Each number is 128 + 32 x the weight over its row's rms, rounded and kept within 0 to 255. Layers, rows and columns count from 0. The size above them is the row's rms in percent of the matrix's.

# layer 7 attention value, 96x96, rms 0.242, rows 28-63, columns 0-47
size [115  96 115  98  89 101  97  97 108 102  84 100 100  82  92  94  95  94  95  97 106  86  91 101  96  92  91 109 101 106 100  90  90  93  89 110]
[[132 148 151 153 144 177  77 143 125 182 182 145 170 120  97 117 157 154 127 167 101 124 181 152 147 162  98 105 108 200 145 119 157 117  97  69 104  82 102 193 140 138 141 120 122  90 114 177]
 [ 97 126 110 174  83 128  98 194 151 150  91 133 159 108 121 108 120 118  77 132 134 153 187 165 110 124 155  76 152 144 123 186 114 166 138 124 102  92 124 194  87 151 164 190  95  91  89 118]
 [129  77 113 127 198 127 167  86  88 162 136 133 139 106  69 160 152 144 179 168 154 215 142 120 144 165 135 122 101 115 142  71 118 105 150 117 113 120 140  95 113 118 168 104  93 106 114  80]
 [102 128 122 106 113  93 137 153 106 103 192 109 126  77 170 115 103 120 165 104 109 129  92 144 111 119 120 117 179 125  78  62  64 161 142 115 114  35  99 103  99  80 127 151  80 151 158 135]
 [163 114 186 153 149 140 121 141 209 220 185 123  66 117  91 153 103 145  78  52 140 116 130  96 127 101 125 136 110 147 120 110 138  98 104 155 158 126 104 168 107 125 122 151  79 134 172 124]
 [146 179 126 105 127 186 109  91 126  85 104 101 176 125 176 119 101 179 133 152 104  73 121 132 157 101 114 161 138  61 125  64 153 200 102 119  54 137 164 114 110 145 147 101 146 155  74 115]
 [ 91  79 148 157  79  82 158 111 164 102 136 146  82 136 105 120 174 103 114 152 108 162  78 103  87  72 135  95 121 127 143 107 141 110 155  76 136 129 135  97  91 150  85  82  95 163 127 139]
 [145  88  77 129 148 152 177 206 159 125 149 122 173 102 154 141 113 148 157 110  78  65 190 116 149 124 175 106  89  87 123  65 156 125 138 133 151 123 110 119 174  85 144  95 178 144 139 118]
 [ 66  72 166 104 161 113  93 111 183 104 112 100 111  87 162 143 195  63  96 159 122 166 199 115 128  94  93 111 128 127 110 118 152 112 170 151 148 147 141 107 112 139  77 162 169 128 137 110]
 [155 153 147 215 137 114 195 149 160  72 119 130 145  88 135 152 126 166 169 175 103 168 100 164 175 110 128  92  85 121 185 124 118 139 124  74 118 127 161 153  94  88 117 164 107 199 173 136]
 [ 90 114 155 134 138 154  62 156 117  98 109 113 134 157 175 112 158 169 167  55  94  86 105 196  97 118  97 145 143 106 101 182 157 159 129 117 118 137 157  87 137 140  83 149 146 171 156 145]
 [103 162 156  89 157 130 140  84 135 129 115 143 124 159 114  91 125 132 100  78 105 150  78  96 196 188 117 139 200 125  66 185  31 106 137 114 152 143 142 135 138  85 140 156 135  87 155 111]
 [117 114 174 197 116 140 119 113 112 161 104  91 174 185 114  69 185 192 109 173 157 152 123 108 153  93  88 135 101 174 106 101 107 141  86  89 146 134 156 136  89 163 186  94  94  80 124 102]
 [ 89 157 124 126 102  92 142 118  86 172 112 146 130 102 132  99 124  90  67 141 121 161 117 152 132 127 155 198  99 168  98  93 142 130 123 141 122 173 179 217 121  84 143  79 130 107 116 155]
 [ 91 140  85 205  98 147 115 100 108 123 125 120 186 121 120 109 134 123  88  89 119 100 180 104 122 139 123 138  72 102 187 177 164 155 183 149 195 157  91 134  76 110  92 144 105  91 146 127]
 [112 143 114 104  96 114 105 145 155 153  84 154 167 163 109  84 143 126 110  78 105 110 114 113 138 106 104 154 122 175 182 135 162  89 135 142 129 146 170 164  85 165 138 178  61  85 200 145]
 [107 116 136 120 123 158  98 107 139  85 168 164 140 141 136 160  79  90  80 146 139  63  92 121  96 151 151 133  99  94 116 119 179 119 154 101 154 153 128 103 165 177 159  66 113  96 167 219]
 [142  88 185 167 164 145 125 147 136  98 102 151 126 115 102 102  94  71 139 118 220 107 144  92 190 168 183 115 149 114  97 151 131 152 115 107 134  62 133  87 161 158 127 123 141 125 139 125]
 [119 128 108 112  98 168 220 123 123 135 118 144 126 128 144  82 104 126 134 153 111  80 128 100 101 179 114 160 126  70 154 131 126  99 163 160 152  75  78 121 108 146 119 115 160 106 110 139]
 [120 167 113  96  55 153 126 110 146  87  66 119 143 109 100 156 124  97 179  90 123  96 105  91 148 108  74 188  85 154 104 194 187 153  97 168 127 133 128 151  78 108 124 148 121 153 152 139]
 [ 96 155 148  99 134 120  89  67 105 158 101 155 203  63 163  95 177 110 115  91 142 163 149  51  95 117 103 118 175 123 100 186  83  69 115 101 158 206 122 135 136 155 143 131  85  78 156 121]
 [113 144 115 132  95 150 104 123 126 149  96 123 172 141 114 200 118 161  97 138 172 162 199 127 112 136 128 121 201 150  81 129 152 139 151 122  81 151 120 107 131 132 163 115 110  77  83 152]
 [ 70 136  94 146 105 134  94 141 237 183  91 166 163 143 145 120  62  74 141  81 137 163  99 125 150 114 114  86  89  95 103 154 119 104 103 103 128  68  74 122 149 110 107 158  81 131 114  99]
 [112 129 131 105 123 124 102 162 153 218 201 212 126 110 199  83  97 134 133 160  95  77  98 172 111 158 151 120 176 158 165 162 115 166  77 147 115 162 109  58 170 105 101 103  97  91 102 122]
 [122  94 146 138 158 127 102 163 156 133 148 145 143  89 144 149 138 139 122 124 157 195 154 162 150 153 202 131  72 110 150  58 146 206 144  54 109 145 122  97 164 131 157 127 128 164  99  90]
 [127 162 109  83 150 155  92  74  73  91 128 148 130 148 138 146 154 173 121 150  85 129 154 149 132 132 123 126 106  79 125 109 190 132 100  13  63 146 158 131 123  92 112 116 106  96 128 122]
 [149 158 135 128  89 161 101 144  96 204 179  77 122 116 102  45 159 135 133 146 115 143 112 109  88 123  93 131 111 113 135  74 131 107 145 133  99 160 148 157  98 101 125 113 119 121 110 116]
 [ 95 148 177 102  85 184 122  92  89 130 133 150 107 118 132 123  95 153 193 191 157 134 111 114 166 140 206 117 156 152 132 120  99 127 100 107 143 136 168 114 102 149 131 146 100  81 137 125]
 [100 124 189 114  99 153 143 129  89  99 201 126 146 178 179 167 126 126  86 181 162 122 174 149 131 130 144 165 161 146 151 105 140 112 160 149  81 179 167 169 138 107 158 157 135  81  87 115]
 [169 179 140 132 124 174 101 158 103 162  82  94 101  77 173 110 141  79 113  69 117 167 101 139 129 127 101 128 102 158 102 120 132 131  76 137 151  84 101 121  99 159 166  97 185 131  91 166]
 [ 78 117 109 120 113 125 115 107 131 141  86 150 113 130  93 127  69  53 121 134 117 116 168 130  93 158  96  74 114 113  43 162 135  98 157 210 116  71 103 116 179 142 160 135 139 118 168 154]
 [117  59 153 140 114 119  83 109 122 148 145 124  84 157 116 101 124 153 147 162  66 153  74  89 140 150 109 166 144 147 188  69 147  68 119 117 112 150 131 111 167 153 130 192 117 154 124  66]
 [ 91 116 134  93  71 100 124  43 137  92 123 130 171 120 145 134 156 133 166 112 178 117 125 131 132 184 126 116 167  72 139  71 107  90 131 211 150 138 140 131  65 159 186 180 125 168 181 108]
 [103 142 174 132  90 125 127  52 116 134 127 108 145 121  81 170 148 145  73 102 144 115 123 160 162  95 187 153 104 119 177 176  90 137 173 162 128 134  95 126 153 132 136 109 139 109 134 160]
 [116  93 102 140 159 125  28 106  60 120 126 134 161 118 105 124 169 106 146 126 133  74  79 105 209 113 139 128 143  91 129 146 142  85  82 109 161 184 145 126 130 129 142 103 129 117 119 127]
 [118 122 162 144 139 102 156  81 169 144 162 117 130 119  96 161  64 118 112  55 107 144 127 124 160 183  80 132 144 133  67 183 137  84 145 144 146 142  99 145 118 187 137 134  95 102 129 118]]
# layer 7 attention output (transposed), 96x96, rms 0.219, rows 28-63, columns 0-47
size [109  99 110  99  94 101  95  99 101  99  94 106  96  83  86  96  94  93  99 104 109  97  94 101  97  94  97 113  98 111 101 103  94  91  92 113]
[[162 161 170 150  99 130 101 134 138 118  93 168 117 140 107  63  93 151 189 111 127 102 127 130 176  32 126  93 106 162 102 113  88 121 127 164 117 117 105  64 196 123  87 137 133 141  87 111]
 [169  84 125 172  80  79 122 197 122 125 156 120  70 117 120  76 109 167 189 149 114 156 184 122 186  61 133 186 135 157 124 129  81 164 133  99 115 108 188 150 164 136 125 144 125  56  86 129]
 [140  84 133 160 170 148 148  70 124  90 130 120 151 179 109  99  97 193  66 130 109 118  99 113 141 174 131 111 192 163 145 147 128 135  86 122 182 134 132  65 128 151 153 126 103 149 129 173]
 [123 121  94 174 109 103 120  85 112 141 110 197 143 141 194  91 204  81 115 171 157 103  80 119 116 172 141 137  83 165 148 122 143 120 160 137 131  87 152  92 147 133 136 122 191 118 126 125]
 [ 84 133 123 151 125  90 103 109 164 144 152 142 102 144 103 119 121 165 114 130 116 135 141 170 171 121 106 138 106 140 128 144  50 138 141  91 154 170  65 165 148 167 137 135  94 132 145 133]
 [158 156 158 146 181 128 117 140 118 105 177 100 105 109 184 127 132 183 181 114 181  71 123  82  93 167 153 184 106 134 125  56 157 182  88 115 132 150 175 127 197 100 197 157 127 106  87 108]
 [113 111  90 139 101  60 111 177 156  99 131  97  85 136 152 117 163 115 123 107 119 215  94 160 119  73 133 110 158 131 101 107 105 158 115  83 157 150 114 148  91 139 123  94  96  98 159 144]
 [130 108  89 104 129 119 135 140 110  69 144 138 179 112 211 177 131 130 114 116  86 106 129 104 134 114 149 193  89 106 139 108 181 156 134 154 157 156 146 105 108 140 187  78 194  92 116 169]
 [133 101 145 195  88 142 123 144 150  87 132  99  90  82 112 160 154 119  66 118  88 166 131 120 129 144 103  73 138 164 129 159 198 122 135 160 123 100 125 150 127 160 134 168 144 189 137  95]
 [105 129 191 140 126  95 203 105  99 113 142  94 137  87 108 159 139 155 170 112 119 119 116 112 182  78 111 119  88 127 139 178  93 164 145 129 169 134 191 128  98 117 175 181 173  53 113 185]
 [109 161 146 135 170  93  94  94 139  92  85 132  81 135 157 160 152 119 133 118 140  86 156  98 103 125  93 125 180  79 109 139 134 125 148 123  95 157 109 119 127 115 129 105 188 133 184 165]
 [122 155 116 156 150 174 137 189 119 144  92 149 131 127 127  92  90 114 103 126  86 179  92 162 128 154  79 115 137  70 151 114  72  88 102 107 169 134 118 152 137 131 109 160 156 161 158  85]
 [101 105 133 181 179 165 152  95 138 170 132 117  84 138 154 173 134 106 145 109 170 160  85 115 142  92  98 139  74 132  75  95 151 146 147  91 130 137 153 161  84 181 155 171  96 125 134 105]
 [166 141 125  97 112 244 154 149 121 204  89 141  96  84  91 168 177  87 125 172 107 177 147 127 105 102 154 119  80 131 121 145 117  97 158 109 169 146 118 206 138 110 115  90 123 145 105 155]
 [ 97 151 135 157 224 131  60  81  72  92 141 106 137  98 185 185 151 131  85 131 118 145 110  98 110  96 110 156 101 113 119 142 128 121 106 114  93 150 107 146 100 172 156 111  70 147 130  63]
 [ 90 168 132 113 119 116  94 122 195 172 102 106 149 123 202 138  97 157 124 179 156 184 118 105 114 128  85 125 160 156 102 113 116  79 171  61 179 144 195 139 150 105 111 178 150 100 163 113]
 [155 166  86 132 147 135 125 121 150 137 165 123 139 148 157 168 157 174  79  93 147  65 157 162  90 167 117 115 131 127 172 196  92 116  72 127 171 167 113  93 107 128 130 123 103  78 112 159]
 [165 115 101 121 160 154  99 137 119  85  60 144 143 109  93 109  52 119 112  87 179 138 170 104 158 135 155 114 172 123 122 158  91 169 206 128 119 145 204  32 120 118  98 158  97 139 126  83]
 [ 68 148  57  73 108 160 191 136 100  73 132 204 126 120 161 128 136 139 111 168  89 105 153 122 149 127 125 168 150 118  89 105 101 103 122 138 160 106 147  59 130 131 111 128 137 185  96 113]
 [104  95 186 169 171 132  77 126 171 122 133 114 143  84 143 149 140  83 177 107 117  94 138  89 116 192 104 154  90 165 152  97 129 113 142 156 168  91 138 155 116 153 148 203 154 158 131 128]
 [177 140 143 140 110 128 160 137 137 153  62  91 190 165 105 112 143 141  72 138 112 146 130 150 125 124  62 156 108 108 121 159  93  52 143 107 135 114 133 109 149 164  94 145  98 138 184 113]
 [143 130 154 118 149 217 121  95 199 193 131 132 202 126 100 118 134 146  76  68 141 162 102 116 174 178 162 140 126 106 121 132 182 125  88 154  86 126  67 112 157 154  95 111 131  96  97  82]
 [135 174 119 118 147  94  97 174 210 102 154 120 124 120 180 114 116 129 124 177 102  63 128  93 116 112  95  86 118  78 164 134  86 136 144 104 144  53 133 157 118  90 104  98 147 149 152  69]
 [135 164 172 121 122 103 191 212 142 160 157 221 134 134 173  71 106 114 109 129 142 141 176 133 100  92 130 158 120 131 142 137  71 161 123 151  87 123 125 122 118 126  97 109 122  98 154 128]
 [120 165  57 162 115 144 143 141  88  98 149 159 126 139 109 149  99 166 131  84 145 177 136  87 172 138 189 137 111  37  81 113 135 178 130 136 138 104  88 116 117 121 122 135 132 100  95 121]
 [177 174 119  98 169 146 155 107  58 126 145  99 148 149 136 109 143 191 159  85 157  99 186 168 125 173 125 107 103 126 110  86 124 133  59  95  71 130 155 123 146 111 121 141 137 109 121 123]
 [132 134 159 151 136 157 163 142 156 132 125 137 104 132 167 154 128 112 132 166 166 132  77 137 161 169 107 142  95 130  98  91 141 127 118  57 114 163 135 186 174 165 109  94  84 170 132 141]
 [106 198 142 163 109 178 120 156  92 127 122 202 106 142 154 146  76 109 212 133 196 168 151 151 157 159 102 118 110 151 139 117 124 105 104 157  95  92 157 131 125 191 121 144 153  93 147 107]
 [ 95 102 123 160 106 185  86 138 138 155 141 186 124  98 136 176 167 132  73 123 205 167 130 150 109 112 159 144 166 163 122 134 132  80 131 102  74 112 143 151 175 129 121 159 156  88  64 119]
 [ 87 122 138  84 152 102 156 149 154 160 121  46 136 152 147 133  43  95 138 112 115 102 104 106  69 125 159 135 117  44 139 139 145 136 115  87 121 106 125 160 176 155 127  98 141 155 157 135]
 [106 130  51 105  96 189 101 131 104 104  74 114 174 148 112 102 139 144  91 132 131  77 146  81 103 138 115 105 134 120 123 155  99 118 121 173 113  98 135 151  99  89 153  80 176 155 127 139]
 [149  73 147 132  88 156 139 146 106  93 124 128 100 182 173 143 148 207 173 194 115 160 119 144 192 138 135 125 161 125 140  97  96 130 113  90 146 166 144 150  82 133 123 161 106 192 184 109]
 [ 84  99 163  91  79 109  77  92 122  87  91 153 171  94 152 129 160 115 154 119 154 145 114 151 133 140  84 151 117 153 107 101 139 104  96 205 171 170 121  96 206 194 147 147 105 143 148  76]
 [125 137 136 148 107 132 158  69 122 147  72 131 161 172 152  85 150 113 141  73  97 132 212 155 118 101 115 118 102 129 192 168 160 115 110 173 127 104  36 152 136  75  90 132  86 172 173 146]
 [182 140 107 101 100 171  79 132  80 166 102 162 103 198 107  99 104 144 150  82 120 138 153 141  85 124 104 142 136 105  86 144 170  87 118 127 153 168 143 143 121  86 169 117  76 125 175 126]
 [118 148 128 129  95  96 102 167 167 158 144 101  99 131 130  94 179 170 138 128  70 150 127 135 180  97 120  96 148 111 115 113  83 102  44 167 157 138 114 116 154 168 132 117 147 128 108 115]]
# layer 7 attention query, 96x96, rms 0.195, rows 32-64, columns 0-47
size [143  97 102  94  77  91  98  78  73  80  83  91  93  84  69  83 104 124  94  77  99  73  95  93  89  92  80  81  88  82  80  82 115]
[[191 162 143 127 123 140 129 167 140 192 113 121 112 135 133  74 164 182 185 157 148 175 224 134  88 107  88 132 117 191 113 103 104  91  79 131 214 130 121 118 149 155 144 154 110 162  82 135]
 [104 112 137 173  55 157 108 159 132 196 117 180 128 103 158 131 147 165 149 102 200 147  81 121 109 176 173 162 109 104 141 119  90 173 119  99  57 149 128 148 125 110 138 118 116  29 169 130]
 [104  44 137 159  48 113  30 131 144 168 137 148 138 120 161 165 164 132  98 147 115  93  46 102 142 152 143 155 135  52 128 105 133  88 131 171 118 141 108 157 119 190 115 126 136 118 125 116]
 [135 148 114 141  75 167 174 144 115 115 131 139 132  74 133 156 127 175  75  64 170 177 100 166  73 161 184 161 148 123 126 155 115 169  99 144  53 159 186 126 110 105 168 147 163 112  99 132]
 [155 170 148  96 103 168 126 127  60 112  63 119 144 112 163 120 122 143 118  74 156 165 121 158  96 162  99 116  60 155 212 144 150 137  76 179  97 107 144  94 115 107 115 174 126 138 118 139]
 [ 75 138 145 112 190 106 121 126 190 142 186 111 150 168  91 107 130  78 154 141  77  81 155 132 176 108 103  85 133 214 144  87 121 131 134 114 189 147 106 101 165 111 118 116 139 188 120 105]
 [136  53 108 165  52 156  94 183 113 121 104 147 147  81 182 165 166 177  94 117 129 159 109 130 135 109 170 151 144  76 131 176  96 125  94 174  90  85 101 148 100 116 175 150 103 110 135 160]
 [144 103 115 138  76 151  93 125 112 131 136 153  38 109 140 145 157 139 121  89 175 188 124 111  66 152 112 151 132 119 206 128 105 162 146 111  88 111 127 147 125  99 146 103 135 129 114 148]
 [135 111  90 177 120 134 198 134 113 136 107 104 162 167 232  98 146 127  98 150 137  65 120 162 164 155 103 112 114 101 135 175 119 122 146 129 201 112 142  51 125  88 148  69 158 116 112 122]
 [ 77 157 118  98 122  77 128 158 149 112 166 135 138  82 112 139  69 151 186 149 132 105 177 124 106 129  70 128 160 102  84 112  77 131 126 154 111 138  97 114 128 119 120 159 164 135 139  89]
 [ 94 126  88 119 154 119 152 149 116 108 141 106 150 189 178 100 105 159 148 118  50 128 101 124 171  86  95 135 142 105 168 168  97 127 125 118 119 126  99 104 147 135 128 155  89 126 154 110]
 [150 175 120 140  98 153 128 158 118 136 124 170 110 124 128 154 119 143 163 151 181 155 122 154  80 137 169 108  97 139 129 112 125 116 137 131 156 120 152 186 138 179 160 179 126  95  77 157]
 [153 165 119 161 151 136 121 189  85 121 160 181 171  68 138  97 134 203 106 116 173  89 156 187 121  91 139  84 153 149 125  84 133 126 104 112 112 150  83  81 130 105 164 151  74 130 130 109]
 [176 147 105 129 163 165 152 143 113  85 109 161 124 126 166 150 104 187 120 164 144 131  92  89  90 130 187 111 102 200 135 135 129 143 134 123 215 122 157 114 141 121 140 214 123 137  95  96]
 [146  80 107 141 162 160 128 138 103 168 134 175 144 122 191 171 122 146 224 165 212 126 142 107 127 141 191 112 135 172 124 150 164  64 114 125 134 112 123 130  99 152 123 176 129 161 121 115]
 [150 117 136 138 107 134 115 117  65 138 135 177  47 119 132 149 149 124 174 118 166 173 158 123  91 138 145 149 143 149 129 126 172 121 122 114 127 133 110 125  84 123 159 147 109  87 151  53]
 [138 110 116 133  36 184  92 112 136 145 170 157 156 121 186 154 151 128 132 145 147 122  48 138  97 134 156 146 144 115 119  87  61 135  90 171  73 151 111 122 148 144 104 109  97  76 148 123]
 [ 79 138 159 150 112 134 101  92 155 106 140 175 191 103 130 154 172  96  70 156 143 113  55 105 189 120 133 131 118 150 133  79 105 159 153 108  50 160  94 122 133 113 122  79 162  75 179 102]
 [ 99 184 142 108 170 113 167 134 111 120 123 136 145 168  99 100 120  87 133 122  90  64 155 133 246 161  81  95  95 186  86 111 128  97 164 143 151 139  74 101 124 141 119  79 115 150 172  76]
 [ 93 101 102 103  91 146  83 153 143 120 143 135  85 114  96 168 143 111  71 120 176  91  79 115 160 117 157 172 157  89  73 105 115 147 162 143 109 159 108 139 118 184 121 119 142  99 139 106]
 [135 112 136 146  88 137 119 180 112 135 138 133 119 108 159 179  80 179 103  63 128 172 117 132  77 140 174 159 110  69 108 131 137 118 110 193  87  83 127 160 131 179 156 176 111  95 161 119]
 [ 75 125 153 110 138 128 116 130 153 156  95 119 227 169 113  99 105 153 152  88 146  95 155 171 141 133  71  78 120 138 110 175 110 134 129 118 146 132  97  75 110 129 191  96 138 137 156 158]
 [123 102  71 130 160 135 164 125 151 174 151 124 142 147 122  57 100 140 123 115 147 154 133 138 116 109 138 107  86  99 124 126  83 150 131 193 126  98  74 171 202 106 135 146 147 132 138 128]
 [152 111 112 173 155  92 160  83 101 107  80 111  85 112 155 130 101 132 137  92 200 103 166 204 112 144  95 165 138  97 114 194 152 128 119 127  63 124 178 129 123 100 107 170 133 105 120 134]
 [161 162 132 134 120 126 113 149 101 134  51 141  94 184 177  87 160  93 143 172 173 142 134 198 139 143  76  90 127 144 136 136 155  98 149 130 144 145 187 105 133  88 129 128 102 152 167  98]
 [127 119 130 110 171  90 141 103 130 112 100 108  92 138  98 118 143 115 141 161 147 179 133 149 130 100  73 114 129 115  82 151 189  87 157 106 138 146 112 150 135 165 164 162 114 104 106 149]
 [ 98 134 128  96 119 123 171 115  94  90 125 114 105 161 196 144 183 100 145 120 194 137 152 107 196 118 107 103 156 120  93  78 171  69 141 142  79  68  82 166 148  90 114 142 146  84 154  99]
 [ 86 102 150  81 118 104  94 117 119  84 139 104 154 194 116 143 149 115 104  98 115  74 135  79 110  90 105 163 178  83 178 101 165 148 137  95 144 135 118  96 126 150 144  81 122 120  68 105]
 [130 144 142  92  25 142  89 166 148 149  83 155 111 143 146  25 149 126 181 147  83 132 108 151 128 199 118 150 152 107 105 137 104 112 100 100 101 138 138 136 151 122 107 187 148 108 101 117]
 [165 118  72 126 187  78 132 116  51 138 110 116  77 163 164 147 123 153 121 126 143 170 230 120 125 154 114 153 108  74 133  80 108 119  50 158 134 101 142 137 112 165 135  74 138 155 153 126]
 [122  91 163 185 114 156 145  47 133 109 167 116 153 103 145 144  87 123 109 152 173 202 114 113 111 104 122 155 136 142 121 134  94 124 126  55 127 136 161 108 106 179 134 157 104 198  84  85]
 [135  96 130 177  96 183 118 119  72 129 136 151  63 119 128 113 117 125 160 158 194 148 140 101 181 101 133 137 144 152 136 198 216 137 160 102 110 110 138 117 145 113 161  87 108 130 134 148]
 [ 90  99 131 147 125 147 155  80 156 163 163 122 154  93 169 139 111 179 148 108 120 127 165 122 158 168 150 123 159 146 108  96 108 197 124 142  81  91  98 125 134 130 158 139 151  81 129 126]]
# layer 7 attention key, 96x96, rms 0.201, rows 32-64, columns 0-47
size [127  98  89 100 100  93 105 109  87  93 112  89  86 121  85  90  70 101  99  70  83  82  88  92  86 102  92  98 103  92  96  94 105]
[[123 141 155 110 141  81 133 146  98 105 151 191 109 116  84 124 191  97 107 129  49 135 147 103 200 104  89 107 148 118 150 107 170 103 190  89 163  74 126 138 148 141 128  98 142 158  75  63]
 [139 142 124 138 172 109 207 126 166 151 114  15 127 149 129 164  93 116 117  74 130 128  72 180 130 154 109 128 121 146  69 102 142 152  51 111 199 142 168 125 152 129  87  98  89 128 134 147]
 [151  87 127 116 126 117 106 133 124 131 164 119 142 163 121 158 100 168 159 107 178 117 123 165  75 103 188  98 150 119 115  74 125 131  56  88  76 199 104  90 165  86  89 104 123 136 144 175]
 [ 75 138  97 103 149 174 180 126 175 175 125  47 180 156 169 136  85 145 171 162 116 168 151 152  56 179 108  98 136 150  98 126 166 146  84 156 140 135 101 111 103  98  93 171  75 111 175 128]
 [149 148 122 148 123 175 156 162  96 162 133  22 160 141 106  84  58 135 172 112 135 183 141 160  63 153  85 133  85 136 115 149 113 136 116 124  69 120 153 110 140 145  97 146 127 160 127 170]
 [102 120 139 100 117  99 108  97 115 102 101 190 120  66  82 134 141 123 134 173  41  71 124 126 186  94 151  93 129  80 129 133 119 124 206 114 101  86 151 166 120 120 113 108 150 145  79  98]
 [173 123  98 194 134 114 132  91 185 165 112  82  76 121 144 177  97 166  60  82 158 138  70 121  54 168 111 149  89 113  64 104 120 106  89 156 127 155 154 111 131 158 123 138 106 161 158 138]
 [112  94 112 122 133 173 143 110 121 131  87  14 161 155 125 106  91 113 110 159 162 179 124 160 101  80  96 145 132  90  89  93 141  93 104 161  86 183  84 152 146 160 120 125 117  98 158 154]
 [ 92 209 180  77 116 120  77 141 143 123 101 123 159 136 121 178 187  93  87 117 133 106 115 123 133 132 100 163  79 144 117 137 126  72 135 104 124 133 159 190 198 134  52  85 157 158 134 108]
 [122 143 153 101 107 142 123 130 120 134 114  61 142 205 133 106 183 149  56  71 118 151 144 163 134 106 175 151 200 143 145 123 164 204 126 156 140 155 136 127 166 152 132 115 135 144 111  98]
 [ 96 132 119  27 177 121 128 171 160 123 136  73 160 161 109 140 136  84 174 171 138  85 127 117 119 154 160  99 132 185 144 115  70 143  96 134 132 150 138 148 197  76 173  80 171 133 131 114]
 [110 106 123 169  90 111 144 109  83 110 173 131 113 159 165 120 127 149 171  63 124 104  53 158 141 118 180 171 112 142 108 162  57 148 172 146 152 138 119 113 112 104  80  95  96 119 145 198]
 [142  86 130 165  86 189 166  86 139  99 159 145 121 136 118 192 113 170  31  79 153 118 145  99 143 197 120 116 156 128 183 163 123 130 152 137 166  69 139 142  61 118 157 144 120 132 102 103]
 [ 55 120 145 124 123 159 152  94 146 165 119 142 170 169 120 141 161  93 127 156 162 108 165 113 135 133 115 143  86 129 132 195  54 109  99 106  79  94 137  90 127  66 112 116 131 171 164 140]
 [138 154 188 151 134  85 183 120 114  71  99 141 162 144  82  59 173 167 104 172 132 122 136 117 121 143  82  66 174  96 121  90  96 144 186 136 122 130 189 108 137 148 150 140  73 135 130 106]
 [ 75 150 108 123 149  80 149 134 166  66 120 127 139 133  93 163  97 136 128 107 189 185 131 129 170 103 131 122 182 114 142 123 131  83 136 120  41 128 139 115 113 134 162 177 154 109 175 154]
 [150 141 138 116  87 132 149 179 161 184 132 117 148 139 117  53 179 121 175 157  98 132 147 148  92 149  70 140 119 161  83  91 134 100 151  87 173 128 121 139 177 109  83  89 126 169 124  91]
 [ 95  81  55 162 109 172 136 170 142 161 115  74 113 107 142 103  53 116 137 159 102 150  52 184  57 165 138 116 109 123  95 169 132 113  84 174 104 142 125 145 178 150 135 160 147 110 174 149]
 [179 152 150 165 165  97 112 136  94  99 172 195 111 109 118 102 110  82  83 134  97 144 121 196 138 129 162 129 128  98 171 101 172 161 173 106 112  83 203 147 100 152 155 159 128 164 121 168]
 [138  59 111 167  99 133 112 153 174 118 103 149 160 148 153 104 101 133 135 166  92 139 122 156  79 101 165 134 138  93 151  83 162 129  90 117  63 154 111 133 174  98 130 178 120 121 155 156]
 [112  78 113 161  91 154 200 154 197 174 132  72 150 133 168 119 144 136 138 156 183 147  72 122  93 187 106 170 152 173 180 171  75 110 107 123 118 153 131 115 161 109  79  78 118 150 104 147]
 [129 138 142  93 155  86 114 145   5  83 154 137  83 116  95 144 178  74 118 154 121  82 164 150 175 131 133 217 168 108 131 140 143 154 133  72 144 148 160 106 116 160 129 152 142  83 167 149]
 [111 130 125 101 201 112 124 142 160 112 173 149 123 136 195 164 143 111 118 134 129 141 123  72  92 111  96 152  95 142 124  82 116 146 107  46 156 146  96 119 128 140  92 134 127 107 121 109]
 [ 92 117 127 149 164 153 220 104 148 131  97 100 165 111 126  89 108 152  80 153 155 134 107 155 128 162 108  86 113 107  99 117 135 153  96 109 118 178 125 137  82 124 108 155  63 192 160  64]
 [147 128 159 155 174 153 162 210 143 174 203 118 127  89 105 152 153 108 161 138 106 151 149 141 112 129 119 173 109 104 129 151  87 168 113  99  70 146 114 150 146 147 105 165  99 165 164 110]
 [ 88 151 132 143 175  96 171 114 125 118 157  81  84 114 168 114  86 117 171  63 117 141 183 126 124 174 166 129 192 118 140 129 134 148  70 110 172 131 140 128  73 128 110 106 123 129 102 106]
 [146 189 115 139  79 142 116 119 131  94 119 134 175  99  70 114 133 103   8 111 124  88 133  67 136 137 105 159 116  64 142 126 112 133 127 173 139 153 132  50 107 110  84 110 175 149 141 178]
 [ 91 123  41 104 158 166 109 154 106 198 148 152 117 179 127 135 119 130 162 109 165 115 178 129 147 105 124  79 160 126 128 167 124  76 114 149  74 190 147 160 100  68 139 143 151 182 144 187]
 [203 103 137 169 115 156  65 109 126 170  92 148 124 115 141 175 129 177  74  55 121 163 109 148  82  48 174 125  54  96 153 144 106 138  86 141 136 125 111 117  83 154 145 126 116 112 118 132]
 [ 97 160 149 105 176  90 135 105 172 114 137  80 151 119 102  94 152 141 141 153 140  67 108 108 169  77 152  99 184 145 104 151 128 171 186  92 204 180 106 157 135 100 139  91 177 116 128 113]
 [134 152 115 207 163  81 144 148 155 116 158 119  88 155 127 105 116 142  86 123  89  56  84 201 182 142  65 143  92 130 139 185 129  98  89 163 140 126 104 146 159 142 135 152  93 116 128 170]
 [159 191 149  97 135 165 121  91  69 124  93 154  97  79 168 150 177 110 104  90 101 170 103 100  85 152 139  98 168 154  94 150  51 115 157 142 103 110 111  78 107 173 180 165 120 124 125 167]
 [120  80 124 176  99  86 112 163  61  71  88 104 137 143 124 166 135 145  92 117 152 114 145 166 118 151 164 143 149  91 117 153  90  89 100  85  67 183 143  95 113  80 115 117 164 150 150 172]]